Each number is 500 + 40 x the weight over its row's rms, rounded and kept within 0 to 999. Layers, rows and columns count from 0. Numbers have three digits each. The size before them is the row's rms in percent of the matrix's.

# down: layer 2 MLP down (transposed), 896x256, rms 0.0243, rows 792-844, columns 128-255
# up: layer 2 MLP up, 896x256, rms 0.127, rows 793-844, columns 128-255
down792 093:544438470532545430518487478518567450431503489462497512517468445508496486591423536616442485510502493580525564549470560493540558462467581485516419467468493543531529531519476474498471437474502512469467475575512461479521487535462478542452533469458485564496420573499479490434531491508491493515501499499513475475473527415503578464490437549502493484507557499490453497457532473480439450541531
up793 089:495471438471420532465434451490466479483477481492560501508496505404529518503548481458446535465567503507536523471505495480505487501512516474472450502554457518582483551482607416523428459492502526557462493513498424467554497484482454526435469448561549504511606504551517517522519464436582492419495476521470467549542486601469486515452510481575464465501541477616467485548562450440504520492504
down793 087:499492557480537491585510550444533521525507545441462492481490473536546477503473494511549537504500468531435448531543489444566536475442431526517518590491516451446527462448448548501586501447504542498467479551492520485519513507526503515578502497532443517508413515473545528455496552551511500520474465486445486500468475452486528478559490502451494459512537543404508448505423491574481526565498
up794 119:448474602545492525504494558523505495512528541534464465529551506475523600428472535505437497575455518417517535577527451500527475513464434480443531543547448479492437464466474492548462530410474528482568555596485501427553490503501487465536519496480585527449535511491485530523479409540606489542386453505541535487463572523472523543497469443528473531466517511500514480491491469473512453526491
down794 124:506552467490462499451515540452489448495499487521520413470510526382556517471457413496513485507436508481580532501524523486527497507528511505533496552427536466521586538583627452407495420515584474473486571514520446522458464459428483559437483485544475498489501457559519534544494488491513507487467512495514535530476479443497449481492468483522494437499478494523435526492524576487462455468513
up795 106:430500569507479491563496535534561484487527496491508504554453505521534479550547512525491491459538512484504490451529497517462519585530543544492465465470391519507444453502508428411464471548510486412461493497557478532461511502545568483593495546412471441539560405502470439466510506541450591504534509493371548483437502610485482543497467462479449486470490449445523495577494583526541561481510
down795 112:539522467522511540457504521562479432533465440432560470476471476474453472478481499494502491467430442564492479471424505482505500429536505460531548501527554470497541541440474551541589556474480480570528539523468537459528507431507439486471532507593472507487581589467472564509517518503599476510495521471566496480494547446481453473489513499560551475524521544510577492419509487438455454525532
up796 112:556490604524512534499518479438503455496469527462435443480492528593544541435482495564474485518505479505549490474520546503447511499504401470506567559543521483483456600440516522562511479491555527546457526461555473514487584478445524549539569501532471485528498490390487524498463467511498509520468486567569492507497518486458489509580492441522560478471474462568559568516486534471509538471466
down796 113:449485453499516481452507506484482464436485472555503475518507469484532529528475522452520436465481523493532548460479554535578518561439524516510445509428482488478560486450444485442516544522522491452521515452423543529436500501543481534502432536454571500511490523523430511492565493471558416511500501520459565532500490442499471567419487552483513553548548565501503470479532435531491476439532
up797 094:449551493507458420489566487473532527515585562527464540506431502517515456481463553512480488567486548477520519548465433505478478476472509520470532527516481434488510494402492481466561467530453529478427477528456517461483496478507488561544444501534496475529516516496507478395484465522448475472507521572468460523535473494467509544553530518496521504512492472526499524537492542518516452511454
down797 089:503516503467536520477533471498537483534503482494503579542450396541526567533462485430463442510504510510504528463441490565537461543467442437476459515585477498528493482481421530523489513508493442483511508469503530475464463464461473478479492471449564470559499506553472544465480512436439483529507493581486487482481437519487468558404456421437434475468527500609506528569471500470516478499493
up798 127:527447539529528489515541467481548508472516447520461510503474433455529415477501485545538517464557542406538494545508519435528457514508531466425615452576484513525482447548517506456448469572518502543520576436539512550492581476477488536543541489513447568476473472484483512525534588490538527489453541487470548500492433485513530571437483554490502478502554477518428508501491470492444493443534
down798 143:531514472482579500503576516544581513526518415523467474512497443442474504449433482555508442527546546498534527467492532482521473559470514437460537456466514529541510446510520540440459451520481536500468525476534445498469508507484565499538674572509514542464464536476511463450496478513479441457454445529537542473461446470507501512470500510499492478380493478507495500464528521494478497402557
up799 088:434507524501509424521500482517398463544495538494434557548562500462569516524474549488453481461443481489475522546508480557535461463478554432509550536450489495461506445449441490558441445456442583540517509489482512536499503534502553480532492551607430498458468509529491460499529472530506498462519504535506514472495435455513444477529451499601528479499508516501552506515554489538442511485575
down799 081:603581431495473475469544531435476542422486472525570465520491530512523458498560498505536447538537532454506472482496533449552476543527462519478546483532509511508539471513443528502491478558549502481489555486473488512460456484454467539472531461447535516579571549540480460512454469525496503448531502476620530519457578519479524484494509523413487505472445585502512518489514517429554471479448
up800 090:453491458409518459522511502480490524468449423493537448513521440439493604509523538536467515524502497500547571452559523509514536547546500495439458546485450542471513510534506443471474495470571468491470497445506454468489481463505477490540445446443414502537518498459460512499557475547481491525411533574570430544495478458515473515556472465487536558434505486519474513430443409447407484503440
down800 088:497512522546518538494507455470479477489483533511483457469472566531505464471478509507479454430492525500404472489489552491560521503534501446537600512531505488505540426537504521486555503483397517572541508574425522468506470493497515554467545572533479551474489457491465450551446456517558484538513530461500574453518517561485479499456453546521500515520563516501527462559532478403502452472584
up801 091:505486514458553485501518487518502553466517414460449483501555438506503499447476410559462578499502436473535470572443460516473464532409495497497540477446484504493413443508519472523484534425494454512523484498504483508470408518513501511510451464458502439552433568479524417488486468481530461471502501487495520493508463498502510484506477573526485498484536434485569485485489440528413455464535
down801 088:470527505418456484530462499529466466451460518525487444452481477479439530438508453485443520502468507413514476535502531443538536459420570512527568497480439466429441511535522457481567477490508519515543464461449530508492433520552504581483491491480527460543496561502535491524443427497572540378500527555529565473406523427460550518456449509529454518524525567417450474488543479483505613495505
up802 096:462513440476514469439522498503485508525509494408509472538462448522465526523462512521518483536519443496519498525483515478530522509476570533495493417550556469526456443487497537532492539478452489614523478558449551521515524470534492432489499555464578516508559444580444490474482412513491533432528508527531533474530569499500506440402555535509497525523550545527441523497466449475531530465541
down802 095:468574483542532475500477447523440440500541524491486485519559514531483456510503537464572490469441515522415508529532445467494430567551526539531453493478519473492496468397432405463514465525548543437495464548461483439485430502461540498449470523571463482498534476431452505584468528467491494460507459432485496479473503462440559465483543541560481475470506514529455508552553512547491479517516
up803 076:498490522556484502516549530480469478507441493454563430511491414546462498482441519435505505490503493534528612552535522438483520449515534465548479464421502571560528466485424518454478446524477480455464497495479396557477481570494506489493447525473460550494431457444516538482551475506493565589511429519505465544490549436565513541509522509505502518529505549478532515555519494556495491473464
down803 075:513563527499520513507356551449493530526506561509575542542542506459504527496549479416517417485492505491496479390463468513411501458537527392489485477522486476509545494501533491520586429495451532492562533455528469487560470522442510519499578506508454491441530522510429452449478513534523480484582501457519472544547538539456527478474568525453486503481460471569532512444505493503530523465519
up804 102:547495532530504463470435473472489435517492479480567418509491532499492547518427548486511518501539465513568528524511490499500497525431420495485489452523489524490471529454506469463473502493521523470466511487510545525457567514523436477557538464622503467490501461506462584499543492519552478520523493464475528462445598463495517421467415457417492523516504489480426478538507486451500536479497
down804 105:558488497527477507536512504504540560467484515517462586571497470531529473503552458497463473514432558546422515481517491459461466453585552495513515578431484542521586417520485544561510495516502453522543496533514506468512436508546532493481504573428490516553508548476521432494481473429458564532448516558451460452477439537432467553584555554555522447460455516521550529472476485525537483537500
up805 071:494455501507535535490480563535496464437534503552560475490426560430578447499465522457500444559537488480524477438482535487476580503501544557469483539510491581439551550509470487516566526396521587445466487520536482513486499461493473533565449522505478463523457536472509548565485576574552437501453502525494507480542456465484501506525484518459450493462509473542436560502506543464492486457471
down805 066:542528548552524523546594491502516470468567468416526543511487503548408551530459459506505539468504530491465546511497452504572485471556503465507566498441454467524483474440520433485451446520539381519532486476422556513485496467436483512479526451533518494504524448562493494466450453459471521531501536578545510492477554495575469538527501521566532540604504492480571462482509465543510493508500
up806 079:493528551501501504466501482521510519554569518476503492452456513493534518472566497548511520531507523449516503473525545591469539476453504490488514586570434475441508516525488474590558461533483482479442451524494457499524498526428521458482569470480483501449489510514459491469482499468511446512549493525540523518544490610518436434536535494494466509474471523549579538542532460482555454481477
down806 076:462498488535499529514456481510539525492459545468503486482531567532496504518494449503497468493500529470479459518501449469560497503486506442441559412458468476503484504567605502470496507451468497511547457467519516506454446483465469423525462522533461454530459415516515506512481468558462533445444512437515502453546519487459508527448388511551506488527504516481460459475455524436450423528558
up807 106:493486530483532517507486485436499467483469537542523504536546516528577575562543549563489430533597491495474468460484505533492502499473431546419431575545558458498438460440510497459479471460487486461499472479472547505586541408573498505509501467553537468525504512510486529552453520471541577538507407528435543542500495505545568490480453564527488556435568494508461557488474417547530518564474
down807 104:510565485431472476507498472456481544507467456506500492483468514494509384459494534530515493497442453455466510554518489507438487469589574459490535481504521592456592486602522482559448466486456510538529488478513449514497473508465499496499503520494455455497486526526509567469552496545472448434523514536583556485530445578518454554500536551487518485493472444511481466518579573467516534506547
up808 105:487493548537515565520504436469473534589553501541523488470474530441578516467490447533435494536524496525527505469529497460526483430470458549541513543512492479509509423553525502419474483487505515466554513547527466494457468480506512600448465527473430544627512514479460522518511403423485553522499479438465491544527519525511503476488471419405494525575518508561463492484475477551448496496544
down808 101:547507421412557465467522600534417547492487508497494456532495509485453496464527513498493471446506491488514480457513490462553508516531445564512550517475492528425548516416425554534512485451476494462447448448425515509574575472452526484509507497507493514501518542461551550569517531533469459431481546524472578506479528475524502494523556589516477540437526492474545524489473554512588490448472
up809 102:574515557554552534546529492471559545478506456507459518526461483564532530518495450543543450425472541508548509483541428455531570493519486485492495480536539462426530510536504522496490493448527562481495510420476477514531550428467549518490505430419470530489511563485422473431474519499504477476456494531481447523445505497471547456538518453473495616565490504499456554422504543582503470473524
down809 105:536485492539606488517484529526506467543536488482508447481503540571492460467513448517490466459440473549443488487525502502440471521510479446504505503534519492445536561522554513487567451505537497467470565496490534541494547510500496575469544500407442525493438501545505543557451398501496505449571483526493449445475503475454491510539533535496473565456443560530480514414580622555467493480579
up810 109:536493530555540444570493482547476512509572491496496513566546506493424549480437461493524436491542483459514499485462513547507485526542480452484557514485500459499483512501469479565474531506543556496555465447469532592498491556544551463543502482573553437548539428540508497553517496496468494595474477464439454439456477536473546528532454506549467471491571459583434590504466470556479459472546
down810 110:530583406465590441449502530551450459535576530502513487539512491465427465529535542458560532481519602505468468503428510519486491464487501455528504518482488484523486501530582501494533479493543510509509478473437389538517505552557491464539556458508464472500522471539547565517473459514440490562505549544500510439498522498484508533449413476574460427501516495506501582447481561552439517505469
up811 107:526548490512531466459434442530460520494489468552525504450527458536618408426445427531469546513544490531496442513563543539489459544510597528528453596526468468578505477416486472474475471490473502513431502466485572488505544539476516579510523498576535508552514518474439469498559543471513493510514530474514523520513431513490577507477561477449501516510448467481482546512486537509473483517497
down811 105:466454446562516518516525548619538551518465535478531502548498525469415532469549547573506453558429506538568484488488473521593554510528429443550509504524502593477593475543546491483518497451495482481547433526440503479528419539495560427525518453508485511541504508485525551464454471547481472483471539506492556458498521519541568542487428513556545446457500501501502471475472403443547491483488
up812 108:523533524520478545436469482489560487505532506427556429532464444473568596466437502555577488545537525528491511505526585490429550542474419535491481539538579456461510496491431457525480435512502533527527495559540429472521527529516534496475524496568571488513512461533459503515520498440439507496499470541431492506520482479510490534504506528525512489407505478563479512453493465480457497478451
down812 103:500489462495479535587481533552461539422469453507460547455540520499482469511523483495502521431563453495516482489490476521582523442521531534547578468538403498504493549523552465442528575559426489539497579433455573532453469454533529481528466486530495525471457558489522500526468514562549536455538497403527533531452501515504544485488464444449571461569508455515467498526499482532543542573560
up813 104:476477524486508556522522485465524512562525517479496493542500434515490486529444507410551535493535478510483466535508539547495526471525475471472588472535496505561489519511477505498479451628510499481567428532553484505475445558543483480451586490518455500475484522480482546453513514517466528549508473568558492538543550420587479500503476500510547443472496447517476561528494521501509517469439
down813 098:473456486521561500502521473439563459561569471494550510516465453436494481529462502480533422519526500540500501451519498490464518514512544519488547399504416525439488488511461546523429528537455505479549546487506469520519487446511484487442545510515426570499468529533495511533473496538460424545595472600585430543486498431550505540491478486510534486528490501464489551526463439510498455477550
up814 105:532494415535575483493506447528482585542532539535513372508512534469472566498504517589478502504480575445431476527517512475469469476522584529476507523522503549444485482532499504511492564484499537551555480451555443486503562528386563437502512483499501511436509497463472610504551560437563479502448517480589543448503461528520507474519550510450502468528475474472492466496494482528489469545471
down814 109:550596455562571450506524465522462493551471540525542450526442474413471518524461541482505424536449577507457519564504512427493424527485467448468517503470503549491506517528575411453467599499514562524526470553481511525472452481438525448479490499528574432423501467488504507514571451492478458422535529471486530529550473486476470487584602499514520428518534436539462484444540504530541475476458
up815 099:544447485508555464472500491439550518423437471566552445435500535490506557470527516531457492488508562464524591505536477541553511417544390468539449493507527516490532546522560510474486509495505515509540496539489503467487527522450521443551500487506547560545573529438508529459525432479506493530471450513525515508477504540493503507548487483465511514533486449491478510458552405540483521591489
down815 094:462462501498454497495504479562426514556495508517488484554525467514517458463499448454439538548531440447518476579508566436462417501532520459507465561462479481471514488497477494490542477474525457486487474458511484466471475507476494528511461533453484507433463530612488475534528480573497532475498509524477529491622448504474445464459560513516549485427471546530489553592440576487474518443505
up816 109:475459495549522510523435493495448596528496502456403466477558440535557459492412543549534491551485508519538465570550462490434572459451494499484500514516494496461472499454431487602496479485502477542550563541472428488537478511522475454542444502559499535519501575494451470461560511524522461510513506569494488496487457510510528512519449540496496458563457505496515491514513492531506486471444
down816 109:468550536543430490456537512455472526516491501567495458511494531502510478529509439416441512521551516494498559497521476516608472524561498436479515464505482480536513530544540483428551449579574499472507457491486583507430519498549556487436447446453574506509559482518585539550493456441523507524433489521467411477528490419425533498504503493448549570457535537508451530485465473409500527477494
up817 109:529528532477550505496529475491579509459544457423513489507500492450504556493459425536477526503519514563452479515441491535486570517499476530497475484519445464570535566518556452496500515507487591530485489463543441458464514539540506500530534463493543574484570417514505519456612505508530495551465525536507570449586493546502532505571463531513505474515556470504463432493476483445536499500561
down817 100:466481543508502532505542520556502521552508528512541503519535514502521480495544527426545469474459478469548556489530420525538472502441574486555457551489529524443541413490502472465524519500516440443490518506461540505624546505519516481519479525495481498581456566441515495503479515458505497534551468499514445476428502444475514518546513508426478580450559536521548523478539447490532556427429
up818 091:494601521481490456512505504525509536471344460411518533537536505483549487482468552558514507395503501557462480518554457554501514516521456491547549542548482501509530476397523453496529453510506500500502492476543496530491459514508498453454492458474479560484487542488465592474530530468494466494413470529435558479532501474419520465485529525444552445487477483442524530498507456536430532508469
down818 096:490378537550516481466476477495481476495583555535487465496466489528473572494483466483516475581547488488548553459519555447514476479490496560478480517483490517445504456573484445469518436493556522545488526469480495558527509477475532469577526517537466417540496492542507462530500458589503514470564518453567500587468513519530484493511459483556474537518533490595489480475442538498633491448517
up819 083:446542461427470547578472461487520529441493490515543467546491521407487486464515529544518495533504543496554524485516522435490553458544462559419536499546480521509492542482481485491501474498578358528457497530448510452453525542558448571568477489470540518535516478455485521518531514493540532510493516502464470504529462495460449535487473484432471473508447485528499485424375504492507481472464
down819 081:472506511462501485420468509532517483511544516411458483472502514558537518478470512522500477495537535485443473500502440535455508528532421479457495524466487437523528525556508484513510569475523489463598489535512492460590517471453512491434488432521497469510492512547480538529464503498443492439562510541487448517542481550524554441375522485480450521465520470498476525546584427478496493534454
up820 116:449522404528425525499482496474416568463487612544479452528414513517418515494540455502522585515465445453505499485479569478511574504477519509487546508512490562523515432537464497507476469474463519489518571514495529471478473555470531542470506569545496468483506485467490459499522584525491545484468536492509478448523510484434470499451443556538488499452520481536536428456471560484489585513485
down820 125:426562444503484555507482465485431521513488511525420506488436564508440520493578404557590505524474456494545540411485526544481530558475516538509529527504545560511527418542485503552431475497441498443497533548468478526503504489424458522520532542525512523517473518421504525472515561594474493542513466466496453517500476476535511487534521523543497507450473486500560471473527532533469517491571
up821 078:519450514484505540510531513487534462528480390542475507583495471497523574486511510508531581505535468418497515603546461510478499427493472447503508548517472563580466461452532527427485508488511461529513527487558608568544459550474465433548509486529484506503486559491532489478464391515400484515578520485520465473449461544530439532490507511503468520507515481448580487388473416496458476470463
down821 070:491612501469526471497481493518549474542541511527530454469534533522505499471501506473538446477430475528502492503437464451513465536519550528515512516505507487485499528557402412469501513483492469497486467483427463497423453499506561486535517498494548513502540467523528551493553508566490465532495519534534518493484557393545504513509497476470529560535487507498444529474522546483477520538450
up822 107:506467544537457458477547493421567493473468575472557501537409479452457531558504442505517474513513502574507515493514433567464484521478456477452460475518515529467447607456531495490528433546479495497478424497581480458447519443524441552560556547513510511502513521479476499466538484495560521543547538506514515557486567476504477477524492514477501496461517503453546503469490539524516513472480
down822 114:514537489463536534537460501523448495481542453502433470519592545545538435454457520513504517495485510457533535506471575469498517440504487521547558591487436505508488435533500508519484561421456481493522525528411509556565491557456513466404477454450485531525463469511502524519416512487472509510546517519417474481472427515491526521492495462465514485514490490581417503550506430515486480478510
up823 094:610499507542515546448470547494502537515567527506507550546533463566524548496481440505499580399580508494534546413480477454485489494459466504513529502500485429552519546459469549472471459507505614527512478545464530554477575488538498528539495464448534553546451472491520528523488472461478515481490546528504438489564500494559468431457430542514538451486494461502530520504523525498415481554551
down823 100:409521432459535450496503557511561398459443519533534482451533447468502561513523500435478471479490578423488471454493574571524574493541510538508476433538446566473524566509448479464481522587504469513410510457497454495438532479532582516527451518438487493474539439522433496534525439512485486488518423504480527549515499518495549559542462538553442432476526480492499433499494457455538477539472
up824 075:520493468525484510564547536537549453544573623486535459524473486544531471492418516457512483482502521543504514515466459510516543545496475545405409480524507564556457504527537502476492504495424443459557554487478555532478485419467467501502474452547503503508609510483449418484509434465558542514551524467498506548458520518479453474498517527506479546486461444491455535562518508470485484439478
down824 078:541566494463481516455433493493473486510473478470473542533482516476515524445538447517483528504526482528469515528550481532469549515563505470570495480467463428435462565498441506449478468449469543474435555600441496470519534560490555472423520515510526502464460521502512532493463519482424481527490559537473533481470473534500531492522467532425584513522534506450483489486540471566520510525457
up825 101:474552429572553512556526497462481521518513433465529473459430471517477488538521503499480511445557466498553471480459554562483566442485480460508503516478525448483443524406532484456461497539430492564445514519473530468511497426469444507517500529520537485543538530507505472460431441469466485471512513508470501512511527435451458531479384492541515516401600499529436521591477452508435484590549
down825 106:558536490490465527462458531506509476451495546592563469484520518542522501413494495555491488542486497475489504528549427417517470543497513564464506505511449503530589559573469543496527490507499487471521574516479496540544557518465442496475487531487455503495496475516437506521488481461536456499457490498491477541460552526476492493529574559488520532577475460457609518410572567511527460446465
up826 103:467532491581428497550514496502538477516453479456524504453424508509557489512464478499487526555546520468519529506470519485541517435556505458554469466470512453467479597418434517457494579478505545519490468500468439537478518501498609571458436538508528513568496463422504500562476409529501480551482528439531420453448523451565474518479496477405500507541522426458474554507442478507512564564476
down826 100:598475495568440548482445523466507512456501448504470464506459541520503440539589497485452544471532453515423449544436518577490472558500393492463533571598580500532486397482547486418481503499453510444570525498535465566552487528525486476448472560477511494488407503538467572553467571508524485462488512597500551519514507464498517499470450519510480533493528450529485497493496501483540465426556
up827 090:479462444451481506567522497450498535567424494518507475525461522476590551466517535502460588518512506462507492598517476484521500494574488513510510544524429549475518509461434491480577542513517472438518465515563413502483473484491452497542543471435450490525479482522504544481532484527492531493529497468467516532483477521453472465533528498492541462482512494509553495441535468461497476543495
down827 084:500505444439516558464484575552443442506500476469485533499506486505406531486468482497520443466462501535519578475469475559481587478461501417493460523471488507509424508513502464490462461413496478414521636458446525542488516507469501543531558447488551562504487499478486457506452501435444467438549433582553474563524503477529522580504503461442462448485496510448520570487502532482514537494480
up828 077:423525526510521436482541534499507506583453459409550503481509502585548515519386479459505496491496468459470539482536566434425446468450563529556492484478528549506506454513560537539473490472520506560554517473504455527514514527484480495531534537570533455439546499509562499526506499574458525465483544459477517549519444425582455505533535423523502485476512448487520470523497490441495541529557
down828 075:519530447462449471518462542515521494475500465501493468498462554536495491533535474525493456500464500545453453497476464462468543461501506468505462393537512520463514505454531498550493521524601498394542460514515472457555507507461504473536518514477544459577501540534511478455491475510497574468488468505511517519461445464577541535569539492509497522457528490464524479507547464450538415543477
up829 098:481465509547547495441522480557502486516500504457483509549500481498537495457538487542564499432461433459496472517517460499507481495492468543499552503468484475538549526382499447411579451464495489446568513468544389469515554560527506534537550486426462533507476462463468429575581489562437540475480490543525582421510534536496467463518524498486438445502478542478458599432521505483528541476536
down829 103:473474469478472512502559560523502563503568507491522536543487511519487503530507507546509518472489524495511539552482505469556433554499500492526540518452479572452464545513500489495534497526377493535575500503508420532477557488477500523494515530443411470454467529430554536496524466532524504481498504477504490543483473557490508528555453484476518541452432396424530510479506551529550488635487
up830 104:490471513446544504492496513392485442463457511535535485533449476506579483443510464525495556492508564450547566533502421471501512560579444466486481483515453524505466502489429450445476437466588518516465458498521500522405533533465432504483496467518428567527499458501512508506512543565496554531540523496440543504482536428543482461481545469418502527514553518383518496454537516449435579588490
down830 104:480492483593420474474496525496551480474503455457584543487481473499477545530523494485506449483473481525420472511481531583513511550449563458503562562526464477520532533574548555499476580577524379474543581510450520431547473469462528411503594521430506553529528527525470504516532514494509463488462466506525520499498463554414502523534513507556467437521468478560484530485482467513565466478561
up831 091:551457535472533516500462481514531526477449554506487376476522499531424507449485547515514527473497462537520527475535478504483535479483470517416482465491517464451510509485499502545482522507547566412595553437473535494514553495513563390428442457464507520503565517536496482474470547555530500446459555504518457492489563548522556457593470481494533534522551404487545489438473522479489478475487
down831 084:559523482511500546436546502436519478497526450510482469528509516512547477536484497522522425504525479522527484484521509541511532545525481500557485537503481571464554467617407476442556515544440435465534409527528465506475512539548482493437533466460498491437479469514437492514479460489488514559512446499405535505399538520468468445499494490493486509504462540505511515480541525546537507526466
up832 101:462503555529493455482470530464484409433492505475509460498535475570504483496516516550522544413470442530494510538515476579489541474492447552548432538456532445493444526563494467468554505558492526544415490509496537459482576510550429497455531528557441473528403504525473481544562569479520435521467522537534450522527454523482428500504478489476485575546484440470504567515512448505509490493479
down832 099:532479456485546540520518516555488544530568513444485540530509516452465491491545457520510480544557575508465488442528543516526476507535566505477555462560517515490546469479415537525479519473504502545576499512503482573429422438518468472585518567484469525510543533518520510496509438532500525481421476452482487448493531499493518503474512502448568490474469519519459458504516487560511475496567
up833 104:537475525547493435509522481492456485448461561493463497492584513537572444508475475561539529531437534440486497481487461475475577494492535516430537480511467483444576478489499521530475501461510519441554531509479479472486514489425442429476506487507478527502596457499570502436572499529551474589439460527548512427514538491550481480509524522476505479462469484463499523457486490505441517430446
down833 106:512494500493506523454540554493467433580517485490536472567539439497491539476489573583539531514525562471497476472494404500516562464555513424511427539512567475477556529524463534427464533520480506432545497476444503517499556547520438514478519461452552473436495496486441552473455520524499483510492540462502474521562528503491481509532463481525475491558481486525505559539517485433455541492435
up834 104:444469558485540479496470456490548553468509496497507574520481480393540431514454531447504516482468546461539534508574482427508509515471527495544452529539521573520555527493520442530540523470552502466473533498551488468474446490470539493478553519478452492446556504492532438475483447476524410534477489557608470454462496477568462469494548451537517489557508407484454517545474558534492480451512
down834 106:516548433489602459583519520526537476470496514456456502518410497516457446481445491531460509518495510482471500520477488594513527524511503500525474472462519529499501548524590455512494524541496455438473529521599443502497489540438496449498496525530532513460487482510428528459521492507488450469508562524513554494570480473447496451553485494491505512544497537520550477540483507521468517568510
up835 109:523508431517450438567451531403508454511542494486523493497582474512526485440485409477461494524506425514509459480514456515482482517471476594474493496460493513560574512444500502423478549543491465496429402514505544504498540513493492497516500423501559504542546498413432515513558451499483506493500530607552459400498502532484544554553445467506461508482560482482464515572510488505453492517497
down835 107:448514556467519507491525542600574496517449445504472465423439557536435515535480555474484533450453493476502506475543519507458581533496520520463578537558493531501475521506530450506510465527522450459491471515496537587534494562499472528545553538465532539486485417498536501594417511494539473529525518530525473484455491495469433485532532497461477537433481492450569462426480450431544473518524
up836 108:576470556500551485544487566510518526460516521520495511556494486478507463491454512491597550441460446509553501542547580545476511503470465537473473485528444415526508449513439505500489494530475472453485527520531460508464520523434484542471491483479555538455436474521432482558538495524489542470440480499567567563534549481513517479529443520539498527456500542485585502424508469554492478473554
down836 110:386491471549525513522447491450536577513554434457497543518543453461423472412479552555547513494454442512421480448491504454452569514471449535559585416491548486433589479509441522515557536469501487488553542419480464474505454518473526447493473557463435477477557542504480494522483473543553458472485495538507480512441508504418488470508544498516515521517536523537511541463425489505476490465486
up837 102:456536458504483486560442499556488470545538522485502535479471498436527465522479435489422575480490514456460470519471491531534523494493523478590485469513483518486498442412430530483452527518555516524471492443525580479492476420502501469475524508528478429459497441492544501547487498539494570513521532474493471505478518490453523486448471475547434557470517412536564446574537442475616561505539
down837 098:467528485545514487466528504480453565541512490549452503489503529433494497433525528457493520481472506587415431435512478488614455536545450392512428529513479510490486524479575530464470430493529530508538416495527590511517552420465540487474502553414478443438507507531485501536554501465464547472456489473495508517478509507493439439515415435517498502438532514465551467481538514503501475534510
up838 109:538544473559517449541534438521539545552519540527474464444492503539518578542564508490606457472531446539538471509515447443446530502478497454570524471575482490519567478516539444497439566464467470479505476414483572527508511493533492472472482584598547496429523469491484483501540422495503503525508568472550489480473493435475478423466582470464515523377460391456482501461488443482446461576462
down838 117:543515464481543541460470508510486520554525509496517481477472529503423521484503489468455516566467548531453491481525469483479488516561495470532514541556485447570468505534576488443525476458522498542551495538472537518495412519506475490477488550525450510550492520499556527491491556533542491453484503470533547510437467472414513457481520491513504473524463465523435541497518499457440424606517
up839 082:395601509513488512430468476447527516466462423479559407479445514506485516510512438548527466461504480569543534520564537491533531509528545565492462544520515493547485463439546453511467506499432521530462466511515475479479547477508463488517516367512478527501468481423496553482499477529491513537500490516490449606461505517492418465456457496480455502551493460487501459497448416527558467519559
down839 079:573455490509535425507530496502467515535530504506512545512507498513509498487540515567486529530517533421484479476489523508511457443509552556451492527517553459446487548518480507489554534430565509471469516476553461505524398537432530569529490541457503476516480542496468511482575454437542489438519572503524522476449489476535542517502531441526492464501513503511475534504500580583533535474497
up840 098:425437574529511450560510541577442473503473573476530453490551504525496562518534507544526505574522512517553476478506516522438520504475535536499533502485436463519455529489489584527463466532461460512493471433457528500443525556468515459498586482532534515472485535524544527475575486528558586442560545448465487498527511440503516460386529538527547494449457493486501475471413516544483470512529
down840 096:548502429498506517603539524538476474528500518502469462528506535451403513496539476387481499544474527461531500455551427428489458498559463510428523516516533527520553425457538454549520495593500572441452500494498518430455594485523483519511432550489536454535513549463477546477549523561519550510548454521532457548498512444409489488459519563490488470570544457544454443486558487486473505504516
up841 113:453502514491496503476522503488534504526495448486452539446530550510584518519506544558451431545464600564538507518450505490507472456440495433499530511531518458502566464383485503546480454556508483503553397518462537514517517571523454499594484509511503540505474439488497512488570476531499502516507527513583472457472501538520483444482528488507470456455473529510503504581522522555560521493545
down841 108:528434512516526476524506486501565415586507484527440479436482470476538484461520454515535516533492568527517466522483518536494598572583558504482525562484511466463529511476507458445479556452468402532481547492530471410485528508548495551453515531493543504491484468481483497515515503550447484455491393455490522456471484510510493492511550516508499465494426506456504539495411485533502482417418
up842 099:467492467472539518556429471490515514574533528506527521454541464403503495548523433498537513557520442440490529570503450528500531444448499512490452484504515550405432441523521501433486483495548486520487494485498476469509455554522507539580488494494505524536567503506507498467576456460504543453447410545477485462514478551425467509519474586485543452490541567549547501535449526529515524541505
down842 102:512496491476522479499447468568463505540401485416559521487489471479472515505509445485516434509414464408511525494520433462560536560565532519477442514513499473473494498546468488494496496528559507457530481532489477499554543487444476539536537510521469568455429555572517459535502530475492512507497456595534489477482457572553474514493498511476512507565478500503510547461464566492475453414537
up843 125:488426499494505461509504470528517394485466517527482554464514487509439448499519475515505499537539470494503452557456557486495489481422489484543503487489513542507556466578473532491525518503523495520494535515519561412549523505511494520487479556424569535512493469525507461556493468506473439572444516512487501439487467489461536558499457503451494546535491569484549552544481543453532478447508
down843 117:466523485511477446475499518536454463479549518530538525447459472441456608500478546446541518561472453424493508501475538555511448452479548494603517425457492555460479436547475490518536512517532536488513452517505571533521448510527463511446457462470477478448463552460576489535435480538547455539519499470491574472450515550507477560477444418462497541506407494492548479447475570575511469450574
up844 110:515454505565461492521501534404506464533523541604496468554481512560490489534472496536502472544553495527449548530507555508522537452443514450483531500501506472596463451512525593525530472525461489505485468460421497528460526513500459587536497511570547488474520546458517506557443469554456517542517466490492473445519461498567513474545513448485450511544527520437479415506506387518563516478517
down844 110:516525469470445494495524498504476489521521475544493470510516539566459451507484458534467592441496520560450543487448487548460536544475513581526583512509441499507508472531591600478480525549512503506462463438523437581446500485416409463468550575471476530486504515547495477528479530524479494506527520480523483457466481504533493475513467538531531480480517556477474499503549526433465505531562